config.toml
d_model = 192
vocab_size = 684
activation = "swiglu"
norm_place = "pre"
norm_eps = 1e-05
positions = "rope"
rope_base = 10000.0
qk_norm = false
init_std_up = 0.0584
beta1 = 0.95
lr_head = 0.00555
grad_clip = 2.0
decay_fraction = 1.0
batch_tokens = 32768
steps = 6357
Each number is 500 + 25 x the weight over the matrix's rms, rounded and kept within 0 to 999. Layers, rows and columns count from 0. Numbers have three digits each.

# o: layer 16 attention output (transposed), 192x192, rms 0.0506, rows 6-31,38-63,70-95,102-127,134-159,165-191, columns 48-95
# v: layer 16 attention value, 32x192, rms 0.0605, rows 6-31, columns 48-95
# gate: layer 16 MLP gate, 384x192, rms 0.0586, rows 0-24, columns 48-95
# up: layer 16 MLP up, 384x192, rms 0.0583, rows 0-24, columns 48-95
# down: layer 16 MLP down (transposed), 384x192, rms 0.0586, rows 0-23, columns 48-95
o165:487495500430526483467454479492458484536554520481432527510488515534508530543477478483565512463493507483546507529471491491514488516473484504506491
v6:522494517510478496498517520490529455490436497492499519516511492503484497446461485476506520554492480549501520514497478479500519541528483493467512
o6:515473511504510522465530507515501509495536452509505452498546482515464466543518515504509515488523512527500466507465486512561483493514459520457510
o38:517526487506507495502518452493506526524539537501459505520483522526515513510498535478495507476473521491501502523533454494536494514484503480481477
o70:491529522527468437458502503529505503520540464482517464521485508481500520567514525465458503526515512494504487504448455492514503552484460530468496
o102:498526487517491457516505497475515502492485462560520551515498494500498483475488529527510510488482488485495498469474509472477525524483519509518493
o134:508453496462474468507510502525474509545498498502517531465472553526513462508485526489492480470539481486517493480483507483536510505522513456481468
o166:492487507501470489480515488521564513514508518503491510515496489511548493514446501463506512494573525452509519533516539525499527515490492480499529
v7:500509486531522457515487505494534478483479493501509500541475509495504514488514568510463562499544564454492465519511531490449464518518516499544477
o7:532510486506500489508512472506514516482506477522523519509464530481505430486512490522487496486473502497486486456482513500520530506482480532478529
o39:514509529504529527497494512512537469484488549524487491496469466509459491489508522505527507481470490504491521482489483562469525509527508494493489
o71:479506496517497468513508486540488498494510513481461500484435479504518520481520532509511503508524467476499492517500485478488461514490508476494529
o103:490524502542470486521499511505516502534529503440531482492474473502520471505528510417454518546524474474438494503513477511493476502501521498506538
o135:504506491513508479511485499493514472524515446520456499474520505509522504538484453515509475516528511479488526482488488475506470498473526505453488
o167:513497536512516468500522472443440468536525527513474478525487500509508504479473442491497512540515434465473505499519480474488545523446481535490533
v8:485514497511516505510502494487500441510494520546518476520496500501489486488500482511492488460455529523478491492480521497476491482496502506467512
o8:509502528508496495505492539471465530497455509516481487488482442501462523477514528480461489466504485523529505513504481461450459474529495520521489
o40:496538470502495514509474496501478498456465484529527531482504512470484511530501463518520482521553477521472483487471530541528494486514505467504482
o72:511528525503481512487519437506478504503507551430507491496514491524528482478522488484507512537544491472503499539475475494466500498520484547547532
o104:460472455512491530499522474485527504469493454488493545478463495502471494475494536473489507512511494542477506498486502511543494485463472501473488
o136:491524472527515518467505476508477490506506566458502496486532493537431477481543523440474479505492508493537539488472470525439496502502536555559553
o168:527450512529429489487543515488486544497516493515448447528527472482540554463504471488496527539490486481503495482507475487474481503536487479531513
v9:508493500492469491530508484502542504469514493488445515495511493476500495498533537473479542465519474516507483462509511508494495466482440473511540
o9:460524479486491473511458447491492492499518501566460482491499545513510457516468521524532504470510507523508514486455499495525503489498479478513505
o41:554548499496505538472542530484470470513503504471507501525499469468490536537479508448517501493452507497531572514508515521468519489507520475482530
o73:486547519524508511519511506522473500524510462523497497478464513526514480480470480524502514511476484540512505470503486480476499513489516506522525
o105:543466508549507478508522495502525517504449505511484511542514466518513516510496486487514505526501487470510500516504467470490463513494530486492447
o137:466518513550533474522530517542530502473541526511496489503464514567455510517545481503463544531487495498493516504473504518497485535485506475519501
o169:481539460528498515458498458498496522512492512511472452511476517488530465524468463542499516503510498524531425470561506488455517490482532490503521
v10:537498509475469514507491510501499499548489507503530534505495486483526514480472533494534486516498506492455481496505507522515508507521527535501531
o10:483488480507486468518497489485466524491511496507508480489492511530494473521478442509508524517542487505490524493518502488503512492489483512511523
o42:501529503456471506501506484471515481457474506478500462490471518486521497497484527514503530505499492481487527477495499485479495491534558514500518
o74:465499506501464521504487497514508508489495511472524467505512529496492508514489533472487517503542470493466520525507529515546486460508512472477518
o106:523468502482567501494487491458498497474517480511488518497531456474496521489512524527513490471442472530540520479513505502490497473464480499482527
o138:496513517466483520512506487537499553473550539471524478444506509505502469485484504500547516526482466559536470472456539472500499493488442506523575
o170:497498524513462464496482487524498455509492485526512460527482533481476496517479462527504523508522503458451543532519483499555538525509475483510485
v11:542497497473518479503442489545518493501496484476489492503504483487489537496503536483477516539494487498524477499467533508519465515519477503516505
o11:503515489515482496537503543499510488498504496508443495468537474512524509508503510511555511542539507517493474492506500513521489523509500492503491
o43:485538515530496495480514444487542556535530502492468503505499553500478470487482497489500535459447504526485506530496478454538522535483517499490489
o75:500491471518481508486519478515502506505523469502540506513480535503472513559492517523528491519487511451502519493535488536498510499471497532513488
o107:515513474517482481500483525509504440503529505486483541494468539495478482509491496498543509474506490502505487499493500497494509506513503481489472
o139:443510491517492490499496481526475508487486563528467481523487516509502477468488547481539504516475495453486522514538475516498544524497472480529490
o171:543506484495496489486517457520453512502524516504485446530490497491486504515544431490480451550547494507526515475467512531538515507428514521516499
v12:456459447549492515507514541539479502491501504495488505503481529547455481557493535516474517517493516524493540494445484520475502461502508503504454
o12:501502493535542494506501515481536508508496520478497493477496519544512429489531471491497530503486525508526484475515504547485509513509511541512482
o44:518553472524489499485495483517493476510492506492470503542530485467507522488489477493480494525469470535471520500479522544543488522501529498510512
o76:502482490511487516515483488486499508476568496493480490509516502513483541553499506515504494545511465535479505502463477537537482515465487514532532
o108:477508488485532514528476533513481515550474479545511498488488517506519513537528460521525524430530510486529500469515500517461461483468519501490482
o140:470555474512500482505519509512512506508530464518473464505478486488522522492488519524479485557462475529477512504498468524528506500495530561493497
o172:491478489545463547518473505507507479474507488444537520517480505513482471466495498481509489533475488498487504504492444482497474526470465506510466
v13:473478508549463542469504486482537545514541517514501524482535485496499509464497521493527477494513478477514536498492516538494457511501511470490500
o13:496485461487518482489493476501450482466533518489517527497478534506553487528532520546510499481489511530470550503496514512524489494543507469492531
o45:481508488489495497513554518492490534521463520484510451526492515494519491501462471489470461521537474485493518499523465508484489477442502519485479
o77:517486525503507518517534513510500504507485491497516460450526474505563530523495503517501533513474495481520497511492546524509489480504512458508522
o109:478506502511528501515485455484513489498503436496510474458512499510457526490463460555569501531480497490465501491533529483533537446523480535550528
o141:529465508518511544512507446466505505464524456514497470551542489525552509520561463504499498482460530531508448489536504517480516497497530547479495
o173:543491489524507513506514471550482490474465485523525554500474479525526483496514518498476511550513495503485484484525468527517505499460525474510518
v14:540481502526490500482482520501493501487513512492472500499473537500504512499456442484481471503539498484483492493491541519535516497488479524521508
o14:499472535502460511506485521455490500477467504529492558544524518573512464515480454492528491456499487486548530506520475500476507480515516526543462
o46:559476464491515480487501475492508512494479480485475533468537507522458492514468485526520493495531533498489498489519480506517505487522519504504517
o78:483523509496528449519465478505496470475475486493512508458486487481500459504495503453527519473493507491544506489500523498503519495486498482510505
o110:509503511547490517474504489475499500507507475509513516499541487474500502506482469551484437519486455540510496491486517516499486485489497465480494
o142:470487510483471498522489478466516484495513482516521497474441460521496503504512511491479549508467504449504483530533517488499505510474498468512510
o174:463465489508478480515485509511488461557470520435489539507502450527534508498493506502465476511504464487499509512534473509491531450462478493455501
v15:539454498447493512514508501527513498445481470520499544476506524513471533510502495487474473462477493486498476429480491483488486497547520495490536
o15:495449473514491521514480553511521531532468496479516509520477481527505500513523486491511502496529495499489496487499485460475487507480471492510422
o47:467521525475471500481444497476526474515532480515515477566527526463490489515492449503514498519516487530495530501520461520468504514532478497538512
o79:509501467505464527511503545508479505512452506458480553515465525525498499475455498530509490536512463478486530506486485496467518493523499505521494
o111:479497506500499470520517525504470471541477496491463530509493504523529487520509499514513549498504516482521531513537492468483485501543505518472495
o143:520492444504452562550501451498513468491521510490518496505504488503550485492518496520498495507506498509494463486500474513510481528552507462529514
o175:480505480536526483519495533519469444522473462515471552474476509534484519522465509467515507467495490475533497544533504461481503503490508503520490
v16:500471530499499510496471509491499512448486538499486489536517507527506531454488530503498467447479462536506497497529489531529502523484499438492474
o16:518523528473491461494478501471537480445468479483540505533520551544509467522522512463517469459508529507534529550503484498529500504510502522498501
o48:461464488512487589482525505520507591479532476510484506478492503465494547486499547529446547546511498485508536543536501502490499530477468557514480
o80:517473532483472477509499525495511505479491518538530484538480490515507486528506511453427516470544490468481468516467464475508488498504492511529489
o112:413505492468509483527492503476483518504494485517509483499500504523520459493528491501455527489510509526503523508493532514531526488494521533493538
o144:481483512484482500494486528539475473472471516491505522509508528506472524563495537526509495481510535512530433464459496519490502524484479443442508
o176:507500537460535503483512497530491509503524520511509502470529464544423483455532478510494495505517545520504480531521421463453482530483495452559461
v17:487497536491483518500501487484513482507561514527463525526548516520477545486473531497465490503517531499470494502517479539520518522509523543510486
o17:494529490536527531468529530473513515488505498483508516544485490476520540507509486516491494530488455523483554532493521533488483495498467462528507
o49:511477526469450523477534498483494549501495510524501486494477499480479530491532525492485513484510474459528498539540467444511481509494518470454532
o81:516501507504521492550556501526474500537503466536489488495475508481519516520519522520491549486522546519492497516489513499492472489527505522494499
o113:447488471508442556491441497504521508473533470483484482496496495472491531524477446495493508523510500450498488494526495511528522474516468516501475
o145:486504505536477520461500505531535489497504521520498510512492498504525497479545498530514505504471470519495444498507554516502533485504528495480500
o177:463494514499515485511470519459491505494476497541457490509500503489496509503470489500509473492480475491458492482505464461548448485471465506528532
v18:492476470462522478500502517444483505476478517499493531543541454448491525460496503521486459488489512499536499461522477467493513489515520486524496
o18:525529480507488481491492524467482441505528508488456516479493494526491509451493500484529539537527473408474484516499479517479524496492493498505480
o50:526476515511473495481511498492552497502502508510491480501448482536458470517507484530421496486492498485496503495472497473554452566480531486528490
o82:510508507496474521533481524491496484532494501508529495516502488508519489455487525524506505503497523528484512484515500516441491482474482497550510
o114:470479482528508521508485472499524528533491512500493498499491486491514473443515511525470482518501463495486555503506509546539515514492489468506502
o146:533468495499473515480500521498470472492506511500545551490523462495477472501492505510512479500511470535494501485471459505477503470478491509458480
o178:516501493555531497456470449507463443491455522546465459462516523513520496512482573525529521482492525511493464460498536492504500432505518529498489
v19:513483471513533506518500566488468513516534515464506503507515520480479477478481530493523472526472534495458527539507472472507474485528493494471523
o19:502483550481485496496453475457512472501508480504488464474489471480476464493496521506543499489528520496494523487501491493547490489512491487487483
o51:496553476513550521480497493516506550496469498493475458491456540491534480501509524529489507512522491488519494453482525512487497519509480507459515
o83:458546494502493489496523507524530502488507490499510514480496497480499478501484509520518486502466503465472521486490513484530516476502519503502491
o115:498509454486479489489515491484487491471492480471493522499520492483504526485487492503500509481525476537490528552510488474483504476500480503520518
o147:458549534531455481491504544524468503479509486499525464468503521452533483499447509509444506492514454494455498459464520518489439522505461507473460
o179:496479478538474490519480472528524531520515541507455512469481486521512552499530499497481497500508514548514487494452510524579475451482515499481494
v20:544526494531496534497506559511508512477511483442450515497516513507536534545522443483517528494511496530500472489476505536481511476471527490476539
o20:549502503518501484491505554486486535480479504464502507490534525486549530504519443497522510449503485491476429545540502497521500501529523510536471
o52:483479488498538499534512492502533454503483492527515489554477521511487491476478505505464507492506517501528498505532505516487521503467528500448512
o84:478514478482517531491493504488492506505513498514534509504536538464500512523509517512515508465479500539540512491487479505510503506476501491437481
o116:495495474517498544469467497524492478518472481505454529459514533514505511522533467483510473512514546496474535501531517517524519478484505525487489
o148:471518491547538510504558504514491455493534495532487515496444480498470502517528519480461532485465503538559538500462485513497458518456547468502476
o180:493510519533515514533490502499504453520512502548477506489499536481558472479487478449495476491475496463496534507500523462489508463456505509482495
v21:515498491509461559549476518496529457526535514517517506513481506512488472483467537495513484493536500501479505491498513479468532475510485518484512
o21:513516509537496504534522514526481481480510514491501480502532480511548491469556473489537509519495505514549515454500519495485489500495527485538453
o53:459492501533478487472481484502519486527490513492488490459456466548500470517498507495491504499505516528506481535482515474506489516533466486471490
o85:551500507505525529505537502505524501497523537480476501512498480489451509536503509471492516474526475502493501517481508496484476501464498465504513
o117:493488529515505492536569476471493554507470514537477456489458505519511523547461511495449491502474470546526465464458532518498487489510479479490508
o149:521500529513479525484501491490492493487519527511463438480523489503492520508467502490471519472495459483511497467500480510510491515488462469497512
o181:477481479526491529484441511493552477482522500523582546527492516475506467535526496487471511504517508514536512478477491494474474452458463576458534
v22:519474495488480562505455545502512459541533519516491509455472466496490563493492536503479503516521511496508518459487521507442522499516472523498487
o22:539496543485504472523523520488506522476506533505518508507495489546428494526465515480496509486496494514472537510491523503508520507523555457471457
o54:534502485489553516497481551500511506516491465463482471474499506514522499494490529522498532460465493511544459511531475497532533473505500493505524
o86:494524533525505493535555536492489500492530497493489488522475466510532534520486523518449553534503471529565500464453485484446489479501490502487476
o118:486496526518537548506492527457485525504518500484455484526500482514494482478496492535504516473472459563504508507497483514537510506516466461558487
o150:527554440458532490504550485526539556473553521486528455459470514491500506556500518461504494509498517492558497511487520528553501513490515509522485
o182:514529499521497495491533514481481512516486528529477506474510497515473502520538512543508506544524478481458463452521493472505470519481487502467458
v23:542528485471515502483489552516485488541468481511532508558520534470497528533522523516514473562539488501481542519471464474493539533485451452539527
o23:503478489478526478435459485515526517488531469515497535487530485507557513484497514516501470452430510514505474483527517511487531495526531523527517
o55:472519539520475482561510467549501501525527525488511512502466495499491518510458483516484468498476503484538502492477516494479489503479459506480507
o87:514486474481519505517470539505447496524526480537527510489523517484504511516506505503509531440500510507475518502482502499531476511488474472497498
o119:503481502504476449521516548540459511505479531482480461495473513560530478484448533508458487504513517518534495511524517485537501538464501470514452
o151:486510514499555519516503534469535554496547514580513442507485540511512513511505512508522498476482515534527522457522526486536510476435573493479490
o183:493498494479430479496487496493484458468462489492447498454496490451521488487473498493486528478489485454465548524516466482495469558505492478510472
v24:462475524510503523515443484500469475477494466500538567503489485528466511449496525514467500501523534501479511430493483503475525506525498485527464
o24:477457436535478530484516535531537504499470484528489512505504477512477463504504477506493497516497504501474447497541509525489521482470487549509537
o56:500494494476502495533531504517494562523465479543511508480498487474556495491503542503524518472485507482553453506436475490503498521477514503494494
o88:487477499500504523568500484495499511474495500485513524473552475493528492465494481515506500499492499499500512454526511504465499485535507508459511
o120:491505472504514503513477464513468481535486513500438480523535494502488485488506486526466542490515487495488539509524446527538506486482466470522530
o152:553527534484526523551509492501531478505463525450496527488535498488482467517527478485530490511501547487479471489456438565527560469577489515463509
o184:457511474491482509495515561492563437480501475509484546504480526484519489513492514514531488512509516533476464503537521517494477482502456512471492
v25:483484557509464527517507504526456464474517500523534508496480526498472552499532479488496502540515519474502502478504501500481527477475534498438485
o25:557519488483467452512501489470502508518505515513512442496512472501512519479473542527498548502485464489534503537473495461490544499492468493528486
o57:482507501471543509529497469501514522468490521463448564530513476546529482514517490495539498499491510514504512493517522559540494490498528503474503
o89:476488536502504501521500494497473476499512477528545482471522513478489496514480498508464498485514511510498494476495475474503493494515458511486451
o121:524512485564473490497515471471488507512505489477473482505468533486558476473482468514483516503517482520524491480512499508494491490495504524496502
o153:453466554523510513476483535475430540518504484551499551549518487489511516505480571566443534463530506548528530508468504455493471516540471520525485
o185:502475467548469523560486489481483459490524511473564457498527532496459536473493519463491494514513475524516475493466487539502418453503526533447489
v26:491470512496464499464536483503480489503495473508547467469487478501538527464484472493465476515565518488525472489501505506451506469548509476481515
o26:502501492493437493517500528524508502500529499507509469486474518520482508542460485495503496544539503507478508532475491482515501512533477503474491
o58:515508529488540480475487515512512492464462451498473518493532497455486516484509539543494453471470514492512458471467472526472495516475476505508495
o90:514499546499546513506533482498494501505477506531483489482502489487512519505474480515493530479539442524510486507523520528510475488496487427452462
o122:503489584486546501533491504525494532488496510529457492491529473511462552486476481548455503455442491498485500473490513491509440504481521478540497
o154:485464552497475470487519496515534517501500482480490492554504508564509490507531489499438513494502504452485489523514482486505519516511475484496476
o186:494520539467457533503533532526460480464464491481428487454450509497495506492549481512528533487471557485469486473497520486520524482549526502449464
v27:504507465471481498486515507520500469496496488492477481488472551510516492498469516455517512557505508506502457460520520478513495469499454516521474
o27:517460515526478494512521516518532491487516506521493525499536513528491496479500490440492489463504515488509522547484498512474468471526497527477476
o59:527520490487499504483494488538505481443539504421518472481573505461534501530494542519506484506493535554550508485499455541506562497507516511565520
o91:531506473477469496508496485493531492540487505509523524501515502536518479477472473491529511549497485465474493481531503543498502499491524466487532
o123:513500474515527505482473478468495486492476492480530565503489569511504507494506499485536470484493484498489481517545492521496486501513455502489507
o155:491500452517498458529491472517513490499510477517518501488502532512558544455511465492527484532502438505465499500515531510518485508450559482486526
o187:453524528535453508450511475454511509504516509476476469460497517508514484518475481473525574520495468548533480465543466481511427506487492511466492
v28:513482501451492471477520502484520514473508536526540515477539449474504492541466473449502551552517444459475472503480495510470467510503503482537504
o28:485531464493511502521522486467491532498484508480496520459507496506581486510535471488521496492531527492488499499499500528503462508502500537497529
o60:518458553476512456549472465511475498523494497497485520464510527489529510511488490480490474493462514518505492517477520483518480485491503517490501
o92:489468511440492502486483505545518468509505511487452507470500450492477496521514531467515514517508510474511481490524508496495490478499525485484535
o124:502508541485501525476500510557491463531506516508518503496498481488479508498516479500513508496516488478529521522512525517531524485503497460501532
o156:442495489438468487505504501530513515479532527485451491499492496493513505516483568499513519536494522508477490496494475512576505504482515469500568
o188:477462497463501528514505544499458536483495516473520483501470502520483500466515494498531494478492531505508453497482476529489448539495475478472473
v29:500526533476487467544537493519503494534504503476468555478487546458458508480472512507478492488512501502520498483506495518489510468542552491509480
o29:545510538499484503527477523463505522506499499506500494499480494487492537469496470480513473516475508502503534507465493475480511479487524455483493
o61:498520471509499528505522494501529434496517484534487471533494476489509487489522492555536511562525433498457531482517437520449476521479486496524516
o93:475505483485508460461501514534494532456467448526483511499496513518498503524478506477503507498516503475501486541480517477542538510529498498476504
o125:479480499507485502523495505536501479486526498507535502477455474500504498540474528517525536483494521532521487488527511509538495501480507473488487
o157:486548525505523480483483503498472488516460498476482509432487494477511487486463473496481527490460535504469508518481488507500494528489495533525474
o189:505500518508477477472499530458544491522469467537465548419507522513498487507500543526535549563456476488512484514562497533454469470510457510482507
v30:520487502506469496481516479466545487498521523493459483444496519529491433485496488461495497497510435491487515499471526488502483448495502489477486
o30:507505467509521510496487542447495512511539507528531488491469518502504470506463513494502545512535511523519542516523488474479486483469557475496491
o62:501542492530467496491518517508460500469517486458488523537482506492513545540573469494482504512481459485471496505523507504519479499474491484552503
o94:473470501501461465503498488465536502521486487533521507490483469547520502489495487479523501492523473454506515485509536517481479478542478505483572
o126:500482530497497550510496488534515503512510464499494485506533509497526495561519446510518532506527506496467482488504508507481458481493485488466457
o158:472512505509498442419511542518456545496506494487507522543487486481458517482493525560494548449536493504496524502498498500530526475522495525512541
o190:479487488484543515508517487474527511519497494497518478539477461495467468446543503497518541455527519474517513572506470509474528491484505507492496
v31:489461499483455449503497495527521519537517537497503481520515494506511518526489475473471535514505508539483509484508482526468475483441480510460558
o31:485497478506477475477562496506501490475549489512526464516492523471495457496523523538522510515527509501536466458492458512498536500528496528464524
o63:512481502469524518458518545453521480516451517497504511529491553481496484517463463476499491507505484487492536521493534539528552452530536443560482
o95:479487528487519493500523474498476496527520521506483495507467497474451540529477486506465521550517506481491497468521526509502471484489508486478510
o127:463503502502493480500488515523494511457451517496513524512505496507529497491520519503510526465478528502467532521507513491525490486507507489517491
o159:479503505522506512517513497448514512505494512490480492503458508512467540512485503502464461519473469479547506481522486490543464488473481427454494
o191:462522493510424511497502517482511463495508478507492418539470486498514525497492553526486555505526487510483553529494466512545461504519431504509463
gate0:487479496530503502515488539500495529467555520453506467508506488512471533471511522507511470482526467474464485512475486525514492508586513525497521
up0:504525526460507532513483526463461525479515502477494532498498534544519489489498484495500481514529487501518546495494492503502506555513522500459438
down0:470494505542488443437478488483490464510488493535511521535487526481510477529508488455495554468506507522509510502500515485497509505511505490507554
gate1:510495510480454479493491493450489491471516527505543521502476531531486496502509528551554571451527485513528503490493537538469495464507480490505510
up1:449495502490484467504517473528492512476456471529503511508535572533490466512489552489529510416497485510505438524513531577465534520518474488481472
down1:506441456481493488484461456533503481451475505537468558516466517493467509498478437548494501485511532514526501484520511516467489526486436513476481
gate2:460525521498464508489485495527493489485499510449512554519491500488486501476498525475445515515509513469492506499506478507470529478478499509474511
up2:520505465534471527482519549487504550506478482488521498497489448516504539549506465522452500528538504521476569502483470463483486524485540495494495
down2:498457492493516469497537504496524487474542539467487490530506520483486486501493526500470521499487532481490484501525515495498486492522497538471461
gate3:483526450483472498502490447518472522485482499497517445460486519529506456441512498493527534511470479462489480509497502519493498517487469498534540
up3:483492518491479514503431488521465522492435509477461496507506553487494476502503561474475485521529514491519499508528472436478500523450473521501461
down3:487491500502535495500568500510489521505462502491470463579483515490490509503519520498486460510509488481482506454493485508495478532506493474468487
gate4:492485481474486472447518482510492521512470535523477488488495417511495520462479511504482413483503488490526485542541465475493506494509520446538545
up4:489518536465550554545533500456502474505510477470496489484478520492476522497524486471501517532473535460528503471502500496531540483526504538494487
down4:473502465535488504519495515496469499529515495465475475508563489489537454477483501532551496507479472486517517544466456503508470497524496506495479
gate5:570541510487501497452516493458524519480512500493510569553500518470500512499459491481535510479491525516536500492488476509468539464503493489444488
up5:487486516534435467542446516463506520512462489539522508464479462509489507511472505473491477487459473524495504479506508480525507473476543522495545
down5:540472475486550501529521482490523493498539458500482505479515537507469479488497493522482503483493500489489437460516484450493467487520517562474517
gate6:488452484503497513480487488485493482472516465506521540512513507458508509495546503488512471479459518513546526515487514466521502512502474514509471
up6:491484496460512486479490544500474546505493505461485514531515469481486502512488528508494468492492501481493541490521510490467538527492468501512505
down6:528558521512503476508493493495503480501490466508484541510510551526498473522496447506539497544473464542503490515513535501497490510510500466523516
gate7:502531501488473494508522480502506464531470502466511493468502531507487491495504501477456515511485497503449507504489503501517475494501529516496512
up7:523513500521476484477461516476494510447512560520512463485539501537537526504510471503517510528545520481498486478462474526511515486524484496527489
down7:531522474504514499494513473480525504475523521515490513466508494477514483476473501508486511516476485497480503459548496487502467488474510470520536
gate8:506513517509548490494501476514475478503527541490487553495526500499461495440567528512505500474519524488470491465498450495489475565510527500558487
up8:462534490497540493505498457524479436520488547518486526494500501508484534476482481521528520494516505483521504489465517499528474520492528482480505
down8:456484501506505510524503515507484500447501456538463520449492463512500488526497515459500513533507451508536500506495541494546503470528519529510489
gate9:514482504528479491489504515434520476475500497497516531499464516494512502513491489547449534499542474524479470541508517502465464589503484467471499
up9:470563481526455497505504436527507501487462516528520520523544500532526473465485507504514505497514493502577463489509509494500544499490533524526529
down9:538497507507531480499538493522515471492527481504484533490498533512482481489488493526490492498480464504519438540504503500511500535492481475484454
gate10:504504516490477480510486500433500463497528509491537518558496521486459459477544475492538456492499511477511525542478506544504467501477510545522506
up10:563475524463494480474447480507524507508495517504486524510474506504502456483492508519483536491486505464524499477516486490522503451524555485514548
down10:474501485510540436468519485501495487459499525465473506478523540491485500522519511520539493499542489519462492473556534469507515508515503495516507
gate11:539497491490521513490515441491544503478475553529487532445502523471489494463474481486511492526480491471473511481534477470532478458500513506502503
up11:487484479456500503513520469508433471536460468495509499535497523446508493555488526506503478519473477497519486518475460523519509496465491517527490
down11:553477477551460496519495504470531497519462497513539501476548512497523510506527483489517464483500488535532532550496525504527511472497491473542540
gate12:486534462544483517518495472545498492492481521466501518528522478514512510521501526506530497493507503506494482486534501552517502512479506490543481
up12:491520480513469532463493473524479508500473491485483511507500449467490492483519458515456467487510491474479532501510478527475517519502466499510502
down12:497524527496461494524507482509517526527488519491550506497526461510456514552528541505490467453516481479479458505517504506476468481497485484507476
gate13:491524498517528523495535493526497512489509507453499498509527483467482492504554510487457533528524492465493483516519528504518491516504514493528502
up13:533489535557498507507492486474454502516515454547493473530528523499535480480538488518486533479535525474489516520515536502513483509488502514520536
down13:510454496524528514483496499507479483483466468491459495514520500518491493474499509498506513437517485475491500532495507470489454487517493479416492
gate14:481538502490490495503522482494506527510464491464484439520451480482520521481498475523531498487493547490491533497519550473533538479500479526488492
up14:552494538520486489470516484497481491523549464510514497506505532492465491472487576477473524502511514546531459468518521503503515497474508510517506
down14:518468496494506492511544530525481493530484509483532479496512507513474456467496521476511507511453533542465518538535505487489508491521525452501526
gate15:499502495493505501522506522469531507483513544461533483486516489552459488511490500522511537457471496487509495496473454491537473501468520485522462
up15:521517487484503488465490506523503501507505518483483439510533441493500462528437486488487523508511446490517496524502482520492532510470523490517506
down15:474495518500553493479462492523462508466481532486503496485502524489530493482494456523497527557484494533491502497468550489508499537492544538485472
gate16:526495522489458456511513495471532529475512487519518500495424474500488523508495526533483497459530480484474487492471510509484560513496488493528551
up16:484492541509498490467514499562501493523500525541505520468513518499477475476506461530509507510479526500516500459524475486504448524516505504506485
down16:458474503487496515507515527449485509569465448528487482501533534509524489494479521482509545464504506512510503470515480507508510460501485507513433
gate17:494524474476490531488444531519452541484520488489491509472497461508518519474494497523488498494476527527481477537515513460518496489538456480552530
up17:468491524522546523540513485488469453514472474500523496508532480487483515482440496489522553503524526501521485528471464486493496547457519465457506
down17:525477478505485501489489455528482451510527505482470518497466527507537491511527513521514508487449502520468534490442534438513506462519468495498484
gate18:535473512484469491497509469472493474490485511483537476531499526509529469510442501522474563456510547490493485528510488508465495528517534478492503
up18:553473511487515499467481491509532506486520509519486515506488477454482480490460467500495482511452571500471495531524451446468476516455485457492510
down18:526524473501506488526517513520510502529527493536522522501500494492466488504523504506520445515480504512473510494497494468531473507504449488473479
gate19:489489537466491536518512474540500512470462519501473476501518474522493506508484502491457491563449495526468536475469503455451499465475467535523513
up19:472460511513507476485510494474508516515473442515506486483506511519492508478543565477503478475517509497464468517512462475501520465540524499518476
down19:539510494508498512517533483513488520509479519505496530494491502521464472528470458508465513515474461513538501496516518471497444484478474497500520
gate20:508484489492490480452475491504538496489502480494520486522513475489556474482483510485501473477505527505505543546514525524459524505473518497499497
up20:502486543511545461498521531486444524503501488476506515508514504515471526518500501453491510477517522516479455526504542506501553483486480494486521
down20:498506516474478499523451490531493476470488516497484474494481540495540485501469512510498557486482489525515532493493478481510471546504514478480479
gate21:516521474490520477423482512525526493474527519465488461488528485439480476483505522463528502497460479514515484500525525540500480451506479528473512
up21:491508509504519526516487529523497473442509501538530557517468526492503482472492517559472515520431505504501497468522466537486516513475490455554495
down21:517506483541562520501510472530469484495575483491504549460485492545473427453482465480497480509520480521523490518454487456496512516546503471506484
gate22:525481515503466501463494443480536504491424538496499507517525526472496488470526524477503529492514512505508516531497517498484527476509531538549511
up22:478509550488538534508499490508471546514489475505517495519531541520558463490458460495468514531477523570510511474520560500482444467496465513517544
down22:478496510496462503558522466493538486526508489451456492474506535475457524487503479490459497456543520433534528546481544450504522454457468497502463
gate23:478506466532481522527468408473517522540497516557454518546529500530490472520481509488494469494493527480517501534537495484481507493438486502526491
up23:489487496487497558487545552435515501488495522479490526488496514537504513478494478508491467496484502502447535478541520495492469504533485513479409
down23:528493488447449486485523482491483508480521501445524497460480521537498488537473515508476481479489469456445492473464507490475518440464500538521498
gate24:470510545539474505535532501518466515476497460482495527491483506496507460440510496519455500483516481517473422520536496513476510462506491510514493
up24:452490527483506481533506466485517463524506491468503506500515543520522503509498494492484559499475511498523528483524507473494474532499499447540486